{"head_dim": 32, "intermediate_size": 192, "rope_theta": 10000.0, "rope_fraction": 1.0, "init_std_up": 0.0474, "init_std_down": 0.0, "beta2": 0.98, "final_lr_fraction": 0.0, "batch_tokens": 16384, "max_steps": 9150}
Each number is 500 + 50 x the weight over the matrix's rms, rounded and kept within 0 to 999. Layers, rows and columns count from 0. Numbers have three digits each.

# down: layer 8 MLP down (transposed), 192x96, rms 0.209, rows 135-180, columns 0-95
# gate: layer 8 MLP gate, 192x96, rms 0.213, rows 136-181, columns 0-95
# up: layer 8 MLP up, 192x96, rms 0.214, rows 136-181, columns 0-95
down135:528469534505488420506454546554459467472568625550466430524450491560513513449522497425519553474474437470456433420504607544556544506469570470472429448514426467507575602505443484470528443461475511548459486442481521506508550456521575459472538511494448498549506511449523566457507498542378476415
gate136:399535530497560510484399555459495507649453500476538514549425542532435518473503537450589463578558549507547483544443490499511382533483555363601525471529504423467453598544513411546479495512521498538528422439523556555517463400585545459528569489514526492465510407541515490611497438517495584594
up136:484435494607445567495510510505463436395462472519450477501445449436566541479529438559461469483549501431505458497476557404473530532417414493478545571459487563521466574502557401575560489524555498571519520617473552513513398479502508561522509421554508409479498409547537555563470554538496466538
down136:508492547415446498554515588497534603452523610556575473546562481466521472531534425418525472486488615497491530480560481458568422504576577414489551523542484476581596525432540553424447553481498458519548487421520519470598475597527502477484468535525489517514455563510574586404439464537488471545
gate137:466509463549407519499439456528478508520471507607491529388538472574536521530470508441503502531594463411502571536486588548532595553592425421478497562557602544547559439532522483591634479505495424535584616506562468478491384465618531429506486563460486512468449419483519474542442489486651580519
up137:511554573443456604489442440552573491472526508555541599581440497443619540459548507556512558493596557453494450535600506522527547479575477492546605468608530489421516547482593505504481505501481462444494486500421522553531391561521469467483518467436523407533467439497394439501540496457501452515
down137:558511408445544441522506405544457561459454470478456454532458465524367531478478459504532496485593569615380462479512471463469539537614621502460464546484482572512551512561453504491485512451460543399522477449549591515551515521618494541470496476638461495433421473508481507433486469548618511521
gate138:544540524460438516468451554407536459435427533464446453478485545477488427580411490556432547514430452498527561505466483545553420545521505403552464586520504531507561473542419574548482452584540629440543492476538599447449504543479542483547447522562521555531468471527588515489461531521528464538
up138:471489493453551525524451505603469552485591549507480523419491516526543569452506433484474475498523426583515495480485543530436477501452568585467458489522562503509548552510444516511474522451545408488452499572496489373494467536555506482445505537422499541546511458499310551453518514387488494502
down138:528538553556504433519369439513489469499491544579517445530501514496477490518413426447577547488490537448590503534488452456470528506520455525476456455532542439396503516473466423493481431363455542462581448532417478560476439510529522459464519474535506484527493528439462488536493542567440588424
gate139:497534670493550538506409493488498476470607555489476574520470431536447450440475419531581465513506480513460396559427404500437487581465476507580591481483481522566592481537528525502530474558537474460554476456589524533519497467454459442473471549518512583587560428473500561531567539527523532473
up139:528565531563451518518462455443453464503447438555529478584518449553561403480553500520474483469425425516549519527552518551492474458434553355588417466534436465582429546499510523528548485489490467583529506462480484469425463526352542521488378497555448448529469481428516494488514449463485457462
down139:465513491436559504559452499385511527493530532452481463492525476602493518472507548436523449512499521463451557423425512446495568519564441588502439481636334459426505569526523422497451497513462493508451439483588531486469478571539567422499472472425509485611522491571500566473475452542529483457
gate140:552509499469496497467516513516495522476505451624488481467455443542394486596492535385512524520408590438494506509470481401536560558493495348538516531488523441557611483487456426472561526562412556481455481443543562555529506522494532510498484489517468484475452422411569482540509513553505526496
up140:498465506495493517452517416431491502523534413527506470574514492406630501529511531575492478481472469549437532532497486423434464436461661477449495452607498548501472536538461467558520521451527540535529312462440477479499483476399448614560460577456497570467482535516586542564410525419507488464
down140:391444474464573473552518419519539401522454473437399555547569449491518467531523571490489486494533478475579443418489475400485609569510514516570532545563530492497385515388528478429539559464536496468474503432544454468387410426533535482478514541474431463539499512493524503445439578473502552550
gate141:562416426415448564463471446513591536522529522542502457516508502557484468545529476478564501447534453565520466492388552580414448560515477487590559437433455435509549452463461394525479453407476566555542480472440477457477460352527473581412548497571521524385540462588522452560517513459579552501
up141:508417495460481461455431501477439592404557518516462488491505498540437516568541479564411444563481473489483586475527478525512503465527493565459531449523481445497511443499527487436454500393600517531439479565444503491457482469520469550575439471426520470525551352359560470509469506420481534423
down141:570516501483502570448587567522493484501508489418487496428474529500451421501506456540511538530512491507418537418390479401458475590443538573478577476465542484561479476371437461539597451491505485575482428469503545482391467576416433541517523458412590517530494551495519429544516506512494493494
gate142:554457466460459445465468596485477504476545436538598501473531556538459499440472522524450498489405459544472532484434471463554496525452454551414434471568659503559504450464457605549481467466475559465478543512557468507549534556488505474485415519575478550516477496415467470516542515514513449533
up142:413568487433617474528477508487516414453523540450573479472517559502450467550581485572548481478523520565448533360540547454471580579464446549471505531515503495510413472443563527484499571494527570461471461525514460551539480556589465425445501511606510528490603445564489507508494508488557521470
down142:462551479502564455559579451495504508540542478499529464539505520518474542480568428491541483520562481486492486525488544447591537440589314517512494467557432533591474496448526530554474513530437407399485490456469434463549472532538506516558450472582577534549489532496558527513457410467496505586
gate143:466505463500519549476534444493523444463555543517535461572476477558485500502446524544496522498460442589485512550494460581496524441396428385538497457584563473445602555517476489437495491447592549454552531541451459474458477498447557549580455484502544455533482514478523506489591491430556525555
up143:489471494560438557486543508501450459481479419573477554525462552522579555440581547456507565516510510504516502504523528583447459463418587511469544549554482507505575507533531577587475365497473473458514529519504567467518632511480537518516559536479430474532532615447471470491562523522433547492
down143:503507432477373438546583456533502466480422501553525480505565480483509492535505628510468528512405476489468540477458607579536395530486516442522502487543465511509460485512516477522457495497481416387496442515505437467533492415498570478447511479450535525564464460560506372628508484510538495475
gate144:543472485501488538462423515428535547397478499508479609551505501509451506506566562483460604514356515530478441604497500533496475530523529491540524474482455499531544552428664528521495559514455598567498519523564482493510444544537423538417479488529524483452506452393509457568572476442551530519
up144:482499525443470527480554538505559540457490447519547527479436551486408533621509499499516586492420502484506518520525400407545571518473449468446518433538480449422506546526474522447606458553516430522454507464488505587521488480499527516568466519492440444462463522514497403451467487490477465499
down144:502462458516525538509472549472576487521579505526603477498445518515579460538446479543499456470471502470348435520495446475478432481472509617478541467542513472471482528573489514499553505422458438470485483439496518608488489566516488477443483587480536522438483507528499529451510516452361527509
gate145:439531421501457485481503492433418513428422534545461545497539556505459498432535509381485466453523500473532363461439419481472555475542524499527552535448501409437471425582491480548492504490533639524550473471513484451548478465620448449520635540530534482443572518478445490516515446513487516444
up145:610497512434499484526536578488534494618551537476580464496504532501512518456502558489575510571538635505463535409518470577422467472525397532570445451515468539487565538514440431486567404503404516421452463623485556521516530486492491563473531457416488537508515515558517493498610476461534567488
down145:437543509563465502460462529518511575523462422483502442464538440580531489474457525565487564442467526617534543438494506490503498572454430568420449457466451517529499503625486486591472529509526497453465512472527526600486359437543592426569518493547539471536402520543498512456554449512507403433
gate146:565516406434438486441542396445520459475445455592393614438477538546517562458523558511532526433551509481510496479471481513536473523508478515493559503518505554503533510552495487644468468493446545545496618465443543530491533549425553470496470498491581452483523446415508517572517460566448446504
up146:584425465511566481496569557396530496469528438483538571532481583399466473518538457491519516369527448534552535518523365451570510451389616518491596540552571510536488506534531494476498524510527483519498519568426498506458438475463568573550475568529505493512476570480495469520410481555484604506
down146:493614579414489491548404476542490585473523503494521512481549503525497526520500504481500538515573524471521423624513463576472464531517456522408442493501419498538477534528485479471555548477451564460591439520521501549480467449379509454519445419524609456470572460595590489554483483454535541610
gate147:422527507439481448525457429475473546470501481464495535412495499608509516477569482502495556388443535531511430408463459470576449548561550422463492498514594533539546499596525413486522478443498488633503549480489486472527491505515551472497563553550477496491487503446497508497437486451496502496
up147:471540486549486499546444482427529474495439514549448531475578538562552455514505522521472467418468498469554616428464470504485454450530518557542599592472475535520583501550573537584517454525456449513499461460479600558527498508451599550514563459482509565419537479451462521558551577506501530493
down147:526485503414484494551504512440513477429469527472577480449472489503445500560543461570506592467533536524510461458546602576389494454505547477532507552620545459515463501468480534374610499484563530517511472490498471575586485565521475588513481486551501494519555364488478552446470470549502495455
gate148:503560511551484573475489462405514553490471556478568401501580467468401452439469522514577528454418520449492528521524433512486570543475543523456536455523518440439498497480477499522461463511474493519501465449508474449475489472467504495579519536454566568443417539426422507506437462505539614617
up148:497430584588431561500527520554526447460494593505532434440528345525462527418516481535512526351483486535530544555515517470537450525470445386438445538520501405529517510495495477539490459528517551518476359485541481557439414570532517506501467463582481488493524554478487477501513464491448403502
down148:498424466432499497529466487551508447525519542444484511463471510489559393452434523491491500477491424513463423456424430497407486524557584509553498512407488480551445432549506465568509595450561510449591456512458483433488496515634509524563437536565386457500558457576479510455527512548433570476
gate149:554527495509568474506449501468470506522428521555493583498558517480492500423505461444523506492409486546515458543520454556497527485575483469470492638556534483495590466587479512537522456525531504536591527510637530544611538465524490437518470453595473486442518465486535461597484529485516487520
up149:509518501524469457459468410477459590544460587496518563569563511455552483489567546468573548569544545450455483513481488466529509475584563441514562492485484426490535394486517448560496549444564474463566534446521557544412509472494538380519509523544412462528519548450463510535456500440601484526
down149:566453522479554549535367486506477410490461377484498445417451473547510518420493536509488388488514588461475476516506446435488526531500469504487520541515530561514502496569477468507421496477409529530488520527559500495501548547433450529411461479499573457448452592522407500421570529549506514505
gate150:476583440529449560491445448432535401515513490479589516549537537436472465515499477514531507519526441479455454518508499543427569462484446447574590506545523567522485525525501601541531420547450474528592459489513494505477525553481589487395477473616464500495556417469463544526529430537485497491
up150:431508544514444518477449515514474478490544513570529473558473554380418499439501485494508446485530515434524521428579568464484600564504592473429458531473534524500513515498584482449485537524455476534501493499477467540448545482509451489532569518545611466438484439468488569535628552495428369580
down150:461468447515588587528468373477466547538513443446534448512477442414536533488475539498493488600488448540387417593489466499547544517564509586548458531515519492514457544546542490403519454540450468539507491533541541366529491596498549532451469558480443428531559480502495488653471563586528500423
gate151:522454518552449436503566553445556422477423496468444503508417546512441482504499552437432490587468495506516471463426500382528462531452529437585463454445533500521515503431546505451540441495518552426548442529499526567544567540505536532505551569582551484452550544422501451586576466598526673468
up151:430442439456410461527450537493451526545477463458476410460447476478436492598536516507512535491510525555556448465406554423430472580543441546476453546549589562504525475450515431526446459535594519557428520489555516515557516534520461394468641505410481507623590465469515563600545508553503526500
down151:558555565515563534469391503450515478551541571429486442468547458479482560530495486510501500498479516552442478351565575536422544480485509420573451552562432541473529511477538573557485500482520468484540511560507452507603531578426611455549469530536512471533420462598461538453571404539397408437
gate152:563532456468560584468403562501436559452555478536554552376559552537501495469483481438459494464470482461526563517368576492485505503480500381502478501476502439463463573436482466469477413576375541502463410438539377520507502440557511492556522582468565456485572487509603492568529530489504465534
up152:552437597621510498476534508503483531503467413560486570496621569443472499567562480486476568480560587495535591535443494460485404468567582409479475521508557469614536517516529460478505496524565538565461360449432503509537468557492505478512497445429464525532427488612529640527493517564497481450
down152:619526517533729484439525529537511581483508438431528449538546471514532458475480454478520593484598534577477579520520491476586460489468418491462508479479516481475401540530497413502509540501385517440612474459516476370521511542531522520455556477457571478509406567463436469465501517458496479489
gate153:449480496591500518457444526455502477538531441476538556503514544486492493527597467525540537557503573445308490466446496535480527517451477497525598527553447496500533546397456537419518496412532506528461450460454504609634527537479473478514380634541516467474435540511507521475448459417544537533
up153:530463474534548530483508541483639500514459600444520499500534433461362494552506530641567559507492515473506555521452468487547473523529474490468587516499478495487560480542533530495506422521516529509484531533533612458593559398441479510498468500474530550573555555407514439521457489477549411461
down153:563575557471452491530511550487451513503464495546501521529492532504521495502527499480463521473507469525477524413487549448498433463502576437503546594475475475494563543564556593514574593558521371534361479410499602521548461527412534504531620514486559428466512478542498461443484488529446514502
gate154:526478427364550515500416479521488474506516528529583500486499513458403392430502449477471523535549470555541484512425495509494514463458586531490517535544514476411492436540423564461494456471503504513447555486450519434468480432556557516507461534488584513467424582511542461476440501462611476493
up154:510495460450510494527359507527408543466461473478455512456545521490389507481545486518501459486466496444505461569524457522487484539440585609519525488474467471513531419564487520485510539415485548533501547437568510569527464587547520564453432550544573543479541534587637433467461397468446532480
down154:428491510508510440445666414518610512508511538550564479489456525535520517616531482403435530493510496549463484502482455525518502484467468471500400509401430542450473553555460442518535485528550480407442524565470556487457519485470457478497506343470493515563517444484508488585461532510540419462
gate155:585547487550497537461501551432463495481429559481425568505421516463510426567519464551393477395532481467495418553444485445654526532574532512545515618456508524534585489486497430478564586464461534442475532526486584592474423486506482593507539494490514484533549482587497492552473449455500619538
up155:561538617507449513475469477376400493358479585616597533408434500472494482485492481516507475382521555473558415495491471510448458610498422465462515545520540518465611436425462382451518579535531537503606449483491530456478538527548446475509510572524529497470463483558550528558445533481539467570
down155:505526479433433529522514525447463465469464479472511525448604528425570505524534580553514469530548430485464502492501581502445550494467410444431631568482447500518550454541467528664483393581460554586447488476455593465463546540427510396556462509515590496509500510424453474513546491481592542525
gate156:481457495495465511432494479552449568405497449529392472470502548472492471509472549432512450428508422476496438557443554392541504486454450545503556459601499480581457476541521582553600531480463571481541497379532461480500542524438450512418443578583514478525469445474590482523434515453523580538
up156:415393477414489500531417452424516512531476607514444471385573500497487389506524526458559463610493512513527525461486547542483531513512457513469454504407531417517524453558540535395521510517431491509516487456553412507562584516523489473574493464451471488560552520489606594532458464542467510365
down156:594511594469449438492557501534439488589500464574581562463493508475517414406469501441362484539528513435546496541506487564563465551484436404506565489548582545526508535464500568506445502572492475381451528565531476483545501549460395475483568509455461473535536486529540525564510550575452629470
gate157:543537505514544531517474526550387501531550503633502518478569432527519495479529514466425524480423406506509452533440481506538513440436574493490426514577543507460503566427502488585549474506510499428600542462600526520582431465554408401504434462506541455583458479529639398558490577544467475529
up157:511513483585501493527413471478475524511441480454431529520512435475439420384550507471412515387500575512486460582427542474511513515490500425534509580622483543599509485392503561442549530590615490492566508532487623597518465485505526404522529505432496537533497425415532527504478488499450530480
down157:460496519392497504454493428502344498433447449529555443448521510521527500456490470380470447486522458557514435466518446487481558595465558520473468539487538525444535505540523425472518528552442538478508463451541501473430518337504402491558493514516541502543459494408476481414523536518542412539
gate158:572480469485451465390484500479529493530513572530512514508463536383459524507527546487620451501509498515416425531528571480544480513489517459527538452538426559420499542477559481467508575448445537521522513576448539475480514525542465560429508523476484500465404477542520566492535416570506597577
up158:490545532512518503527480501509461561523588581512608511430503508477471526447583474436532538461433505458406421487503475491432429519512540538551537444460511465551508522476548428501509545580499417577432506439400429552524421456493414491480516500581538491461500450519503563455523526494422627486
down158:495485438430430485442498521520530531517564563444443437476454544533507443513480526462549432517502592513544629535521461529441474559476514542444561437485552465463552484510482602540477533505466529466494615480521397523416496483473442526514631458492503442452478581427435483497406544513502464454
gate159:436538435516447449463499528398479520446425461576509538511452452560531500423499390520576466477532512533488530530483492463451599510391409505532536509485496461546508419517568514528590536381495577468561559470503483532575498556533480501450563492421485571500475516455495495555545524452595549430
up159:493519541472464493501471544507589569484507519496494425453421508484419374562499461494580502403486368507537483449520578508527438518533586567582482515513389512556515427446502533497451565407482521472430552560456543523466437502507456594501489505509478463439481527526586386462534476506492528533
down159:560491492437496471508497402511536441521558433466559435496588465500525457538505555549452567511539538513522547436544463545539487548610539501475441424489467476465626483483469421519463455535451495388484430515522623514498422535533560510417465491505602541463476504524560498611456475397501500499
gate160:508492503527464516521462485470520446502418435451518511472495560553556539517565528508522630409533565520498590489443485534539503488480536520549503452537373401491529363530498487516599527537510476406572482517536561470455525455481517546486447475436520535468541568450501433532479458428566498557
up160:520508517478495418463463402533434468551540497539498439554566453467475463462549558432520490446530531474527448480576500521545497470407522507437536385554388579492482519501472474480560546555514470486479508573513484428513543463533513520546495619394435474561446474488501519423518490534487589465
down160:387542483503503564490545574520564477515513544484479526512513492512537462508524466555524450442494585499498515508414552504466578562517485454589474533475623519518505547460493402470466514551468579483538517542376464527449473502505512384434529489474450489446589413509493534531468531501412508584
gate161:494470482502448555428503587560473418539488510563491415444537456521546540580442521450517526509581433513479580454461629488576430510418507529580538532469433371411536481489470475525511560460464530471518534421463455540571471460568501537506479495571541557439554498570545514535494444539431571459
up161:702413524470422574549499497455473425498476516542542538544562565414560496444444425488484531491445444462622527335535549523521553461506557556508493493525522549457512474516481475550539517533535471499520470455470503464513493576543552463544429430446480519493512434395538483533502516566541516487
down161:582528509557549540531447509540514547477561491442461535443578561455469485423556553505488496466439531410599511672506425524467626502543507538438474525515557452527502506474591519477565508427526421521492456491472471466455531529513472482591519547384544518542472478429548393528526489485521572526
gate162:590491518491440372456538489391575487528424458456532463501425576585559547479565488557519479444502576427496486556425515512595472468498521551472532481468484427498506459497554504572487478552457517542510509518567477559454477375459533494527554485446529586573431476469524522521588430405494579490
up162:548454548486527502495457654503480477422504559512528465479481544462526586464506548485435615464505517478452557484538452482501555478399491502475523624515511502441506497515502453493587592476517489498442469607473442505488504430495517560490449482624494461405478458582550466537550571428461536497
down162:595559431535403542549464539559496468546560466535605547465532536532508468505559489476427513486474492484644555481468511465390481519466412456508506477535551523484571459494556421524477510537581527481493425554544469470478549570603462439501479514546555580559537408490498461475570465531605452475
gate163:429507489447470461406515450452522458544523512501584587589509457524477493535475549501449503501493572518398519457501475498471423525438485306539543454524608413514488499478497522469500502402457483533585476468448414556513439523515481453503452551540511473386528492513494601555582461556563476559
up163:535473627538524490527536541554486375519456459455485458573534493482511599462479461539480525400604497411485447470546488466515519547565407555499545500526472496566308492448547400426479519503454546509440528502542493589594541547424591417494475441436506440560439533447549576450518510532526488492
down163:518486533537569473514478513527513514538552538493524376543419477602469468635506567448618479594523474454512597502495602485492540489493466502566510441615463509521430530534423549461527491462476477438540511567518512543559436501538570527550529430474472603498487436472602539579505554548468627505
gate164:479444527542499405507510634381569410444440471476561411462468552461404457533472503527583602482477541529485446503402487492540576514560489515486505495486470466457510542432492477514450381505540554534587541590516468503565520458536466501473523525484568437522505521524491501530465559481484460477
up164:464504500550478448539499495455445487484495431529341469456541557540541520497560555517413371544508554560500520468434526434492461446488511505541446442489523551488581527521571541527468575454547541442531566486517533495499403503495476405489516518486496551475495500506423504492412479529395461507
down164:471489530424505517540352507494512504434499519427546509576489484393501560581490594459571455565549463516568483558460529444546486585464458423510517478476455463513465529483522496457601476496407493502538533493509472521478585575556445464599519620483455512497517501515479491510535435485494487415
gate165:493506478435477469508503509575433473479433493514456471467586530665446498362519576431467474464491547510456552462469441479518463467419520535497531488529557445596501393473516506495548502492400563458543503485535458482485466508536469439463420587565482517459467527457514496492572423543465606532
up165:525566450470492533633530495494468411547472542425476515496518554462492629506509579579469535530481443451545555452553552511485460508519525438504401519514521533600482485489462506538521484460587571489616473462571606555454437502618543502531494502486434481479568553466478426438453527435526448557
down165:571551583573429515417485471512583594500597541433467473402531503439495572379543459484419474426490526481509591513565514431521548481584385569431519477499555518534476492469486509535544532561453542432415502541561459483424512466495548529417486485516534475496512475514466498411418455493527495475
gate166:543417492451490509544435497538481516432469574498472556568552478451474419452474549509490472523506457419399399563438474510436576541506464500536581477514506485572508532448447458532521438482388464474526500478525468468602495576517481483474479556416597534545551535408480556528552519516544514552
up166:488446531639494509450590442497463513427535466598392495501449558437482498530478564513406515524566531560517545517533546400485534420436507460507466490556413448511519505465487415569459546568468560475483527526546475464471476597581512547447476488601542460565584480562554526493450535543464482560
down166:581485412449573483534478549493516463453462453509473438425474427469497503525557505444552468532514505448498533476502501538407538395547528387524457519559492551567507582586546503507461468433527452448495582469545485435424506519550555508446517549454510537598556549470573555334478482503524501506
gate167:545524499525486465440460406499537450528493603576524474395487501476426516471540539497524549534523617425460516552515567497524566526491554511520422492486457355428485479485524447556464486462504598474532534401516456554549510465450576471355521549581616519510500517501535460597492401525432484451
up167:542522476430445465458473441407581425588614476566418471459491594468572507516571436462581482501513469411423513551462547493575506477467486479538488508589428492599445480541563471554449443582480596457509515452601494564526574499495500413445480426545456486569479586478617470502511493504461453476
down167:477494475505532446557510520520537483434466510519592499496446444476483459494461558511491465562553574511514396504550395555569481422456619489410462583493507601530539443390397507526445455519542520501510493513514378507427572510468531504648500569416535515481410525476413546527442448448440511542
gate168:537507572526492528312505478484540445594494516558552565527552412506575469510504532469489524540494502513570522555515489471531582497596459457528576581557539427434558543536489526501415498570515518480642485465492465481550587569453426549537525457519525529458580514475524369595484399474542516599
up168:553555476514498444407505503582543601497492447514554336612554499506469506490478498450606496503502523434528481545633493447587396499443565482451515476501529530524466517421513468551488533436511455548515458552509510468427491441479566538470460479440501488461531524500500409483531480483535592473
down168:544556530594477477521503524469553546478614536468490483520481479538523455504555520518517570558492455496544469475508447608457513483487537433479547570539485481481557374454406510426483492504531477529475609463511613402555488569495400465551412466424470510484507536486477451418543528497390454583
gate169:482581460509449497536465567488484434537486586471559532547487507563536485519510505540526410441534472500504507481421500548501476487518485496418600531476508570491593511454492502444481614423511528460588563506489446496511466590518524443513607511452543589414521531599485482498545471481511505492
up169:539405472536531491505399501553437559500571550407530536517517532505515374542535563469530453539565511441482407467463515525514483452429469535523517494590576472480488473522494417511445582481529471482514504457463475496554477532586582445582573579482458439445396540475488448516601489448457474573
down169:492556619417427452488526444502518521410473516521468487475515503569456548529503432553478534481500525521584478439535418547522542483565453536543419439444456508459450526521477491506549450416496519503477567578494577530431480501370469549563523432431502538541512525401524508563496598445495460621
gate170:540467495514454503506472446444508403531495478517609515552539521493525475486484498466488467457510508522483493501522535559501521336499549462463535614561437510474427479586521455534470464477523507504541512512481437468560564491509549452529477541489554420579449482444531631529439537469439452477
up170:445548510509476528490523546450562518555518468485497432507493565491481445528528464577538543513647451475531539472462506542526514570439450483434449423587543503481602483495476552451516469427452578532487483419466531539578498496525492491556417525440516538540562578488448490517558548543473455529
down170:522514496501465468518546529545497481487499498628531565575435480514559536509517548525466518457460485509393589475533597515519505471525540558544550540538523525481495567485510576496446572563502576495450584534482460511498550524505565430473562532485490470529499433466492409728498440519479518468
gate171:416541483496534522443523539470471529510476474488439520482422488488432498560552490547532527510451514514446468532431558484472654465510538504608487472469456523516567450432593501548492532411531531559503461429515619565501421568441509511492464564553510413477638467500520416508477534505540495526
up171:563376463437536486523569501560515454528495529576554542505445520489414451562469466506480541540520584582475470571504467532505579482454596489519486424506501468454541499416522614458558472479504446522490499507444449510479576462449559539432599486525446479630506461546443513539504553527434567500
down171:541490466535538505502407508531590497430482575504492505495479506460478448490521548456418509436485436435584511504436597480578492470563481528510452506468448504610611499519502564523513477517510458494527542580505506496425516570445523509514475484415503531497508529590443446260534501526415556434
gate172:540536442589493408501450515459551539451512476544493480440522449479490451518490482500497532427442533505488424574496449543537522662466419422551527428516540426453536496438553443556443603595440507579473501554537480527586403497470549524420514514559572533483479411558445499603508528504408453470
up172:514502547539498505531485559571550493502555519471559510531408472455429516502541516444488579549438514507507467516557593504402460532536489527442536450461481457349472457515521558497405483517462500588443496458535540486539525564419465487462444507557465504429528554454525495508436529592619488514
down172:472519467553447583467588551463550473528506537562496524414507495489498479541444458528474557507542514540480417547549404487508564428514649615490557574522505510468486533481530427469474545423488520534503455518528460435492545477530511410492401547544473472496439447488526527495408520476484471486
gate173:504531563510392499482464464542504459487496547563556516395510423539452440473584529537444523516550536523517514471379470555581434583427546503454544522497544444595515501462511460540493448491475523625484537407497453504433517552514510444517474478459417572485460485500411644504485501601551493544
up173:432508584550405538404405466427440526481509529470398529469502475496551623479563485563455527496514480500513449499552516433520487523541541513521438495519466519497535507511496540518449429600472407601470472530507502396513477522422475496495551494503545589480475491388518493457531442521506461519
down173:453468484513619476473557478444500499502458467533537458473462516484445443408422451582447532479563371519568452486503503532492470440418497530472448451471455473512528460459573422477449512474534569541540461410511483495404527433524447447461498488478493539527506432571435455423464478583494524517
gate174:496480585406465449458507494504450480540649544490363522517487542501490509529477590462551529437551608467424417561491518464434389559562474424512550482549458471465526464514566517571433559513553490541523554485526389468508422442513471551558580503457481444525443508469461505580528537553487538512
up174:582572539488408473546416530478470544510528579457539465485500506554484463555415479540467449526493555376526521590422360611497466584531490561508473506561487461518473468391542590508529430517489542496539576438535565444467473521477452555448447409499528484509451497539526483519485557587526474630
down174:496492505373454529526477552488436463471513503467549535584422510436499497501495457420573469470498522434582402485495539465423457544541525418546586514505504515482414543550560469487433560574476466505420414516588435574403436538556510488518532597456507522586439432534395412567522444531502562572
gate175:542517458416473488527490433519466573426517437470468469458528487513509537485531495410542421446483474582521501456460490553511451582559493506524620446583517477503595496539494496434559588490450488528513459495547452472436477486464419522483486529465516494445516547509502436494444497531507574577
up175:496494575584475548623479499562486506557511486447435519500595480491481456503423492494464464498500551504483569516473496492509415557524478455504577471507493524487472505545538562453465458410463489552488477504467508432586529525558533593498545469457496503552472558513492530550456499447487438441
down175:473503515480497550565514508524561453510471515528396524531522521563466473468496507493427514509496517507398538543517470573486467479511455533468454434494499429440401502477579413518484480462442546465532446535553597538524452495574523587581467518469520512521485503529535504477615471505490447507
gate176:425583521507503514515548552437575438522441368553464530492585484529508524535430559481436452501513465482517515595431441518517531535452520446513567542487558545563600513544506519504482445515468522506554505509482472561490513496466499513537535461512513550570523480557652506481452442584544483502
up176:516657483461504565536477558529475493448513568433480552597514579476441528551459475471539552505453492478545514413527425501558597581450430441427447552556450491537466576502467515499501420486502469496533469471483517450513503511433525414472548510597496438543496412464503551469498552467436529548
down176:613459516530520466496550594518526594496466466509609477426441484564466462494497421434534603476507471581536457438506486628459455587449509494515474412518513456492407448446544552465499521506474595519537551465550506442577492480576417537404528440490475521546471457483474462457485484461473528582
gate177:569566492468438466531420438451560504522511433447565518599496446464470444436427487551582576465532466384483480515526509463478565541479474532502499492452498457414497504483620420507487462451469508542517471466542477439498461425566443454530472519500575465603537588488466583575510459472510521515
up177:506483497512485543484497486417494507454484410516503463532505524456501408441449505442501544540504551466441515440525479510436589548481464516448490481406512408440489555502483474503447519510512469436568506479460471576491400538480488542511560605527499413416499502465523427424530444533470503617
down177:432493503444415497403521538451541454415589444529510466524529475474413528475488455460450519524567470533523497489513523526632502484527511451525428512452468492572503537563533467535468443481590430524455439489484473486417562429497515511416456448502478538510590516463495500478448550425553478447
gate178:480579469528505501393442479386505478418567527526517613512586426538508442547513504449451539531471450546519460617525527491514582497533444503582498502581433430504469460476483477530498506492526500601442354413604492544532445476505533538460440492536484511488510425487570494472487450478448554483
up178:487506524487513437414503540458458428565438492494417494590535476634480515508468526516556458524580500558562544508451489580527576497459461404523575512482541508457501464540494504467462532512511426535464577512560484556567458476457506395512487566497617423430459492505498523474530515509515469524
down178:475564450422481553487426474526543482544467494436427491498549447507522459498436567500609588601536486562486489414497491508481472545494541485514447468564534595469500421544437488484520456564471428518536508458614469528522467522542436480564532470409494561575583445513524442528488498486532414548
gate179:507456521518520537414477567477495501342505478590550437445485561436443441497573503489454565466530451455500530430417521539485530533411508516522621535498642488511495626486555476473522408628487487523420598439579460507437466495507472453417543493534520448518560435496560501559524491553455525507
up179:524472534491491433442500541515562478497461514442577463475486566514459600578460615458530407600541509502506470485631413529584521502414473465526529534445636496506451423460445454501466414471490472487482473550489525520472459449582555571481509558472443405512473413524461508566569447563561531497
down179:540473470410408431434542473429447444536533546627509491492505521479479474509418503490541455479551455542452469515532475565424514523610552499496484561423582482506603606650492481559467489496526416555574435559468536491519506425494530541539522431514558455469507495573538443513494462522543547437
gate180:471505542504407585436420461515377413542544510500534515502465554551501495468504538420613442553436535481502434451497465482496445512496501472529534544480576401451474448499550499509501430483395507505481524459496491497520426434532471489516548477516540365467445556538475490586511501583465581581
up180:557472565489521460512455474489509522564408432577619477527445495486493525482469434587516536511537512492565497514498426533571540495427543465442493530543423449530470506567386553532608432433456521476542481437445549448465557435459584468526566487514491479505491582509543534503485505554485359415
down180:610516481602512535491441590505525520585490465523472483469579490559541511446460495468496443480441444496475507554527580500555512516461575572569565382568484482510457485458474546535430530512523544542524444555486519452571482491487535476522430485512503610375524480439488599524482496394556446381
gate181:487605451485549494511568448426476388566525541475629491539482456476490418573500453538497513489481441486354384521468520537543463482596549542479518457505444435527516449496476446475526512470459507507413482407593455546518430587511508505464487547524488656426494515593488531535494438541481509505
up181:527546506548477491455514471454435527381447442568516490466486509588416528515405418587504362465480528438553482456473565415545494563534565614464507479557483576547486552468511448450463507455526525505514456457491542495466386413410484506427602577571554543529499506511462470480475492519429400516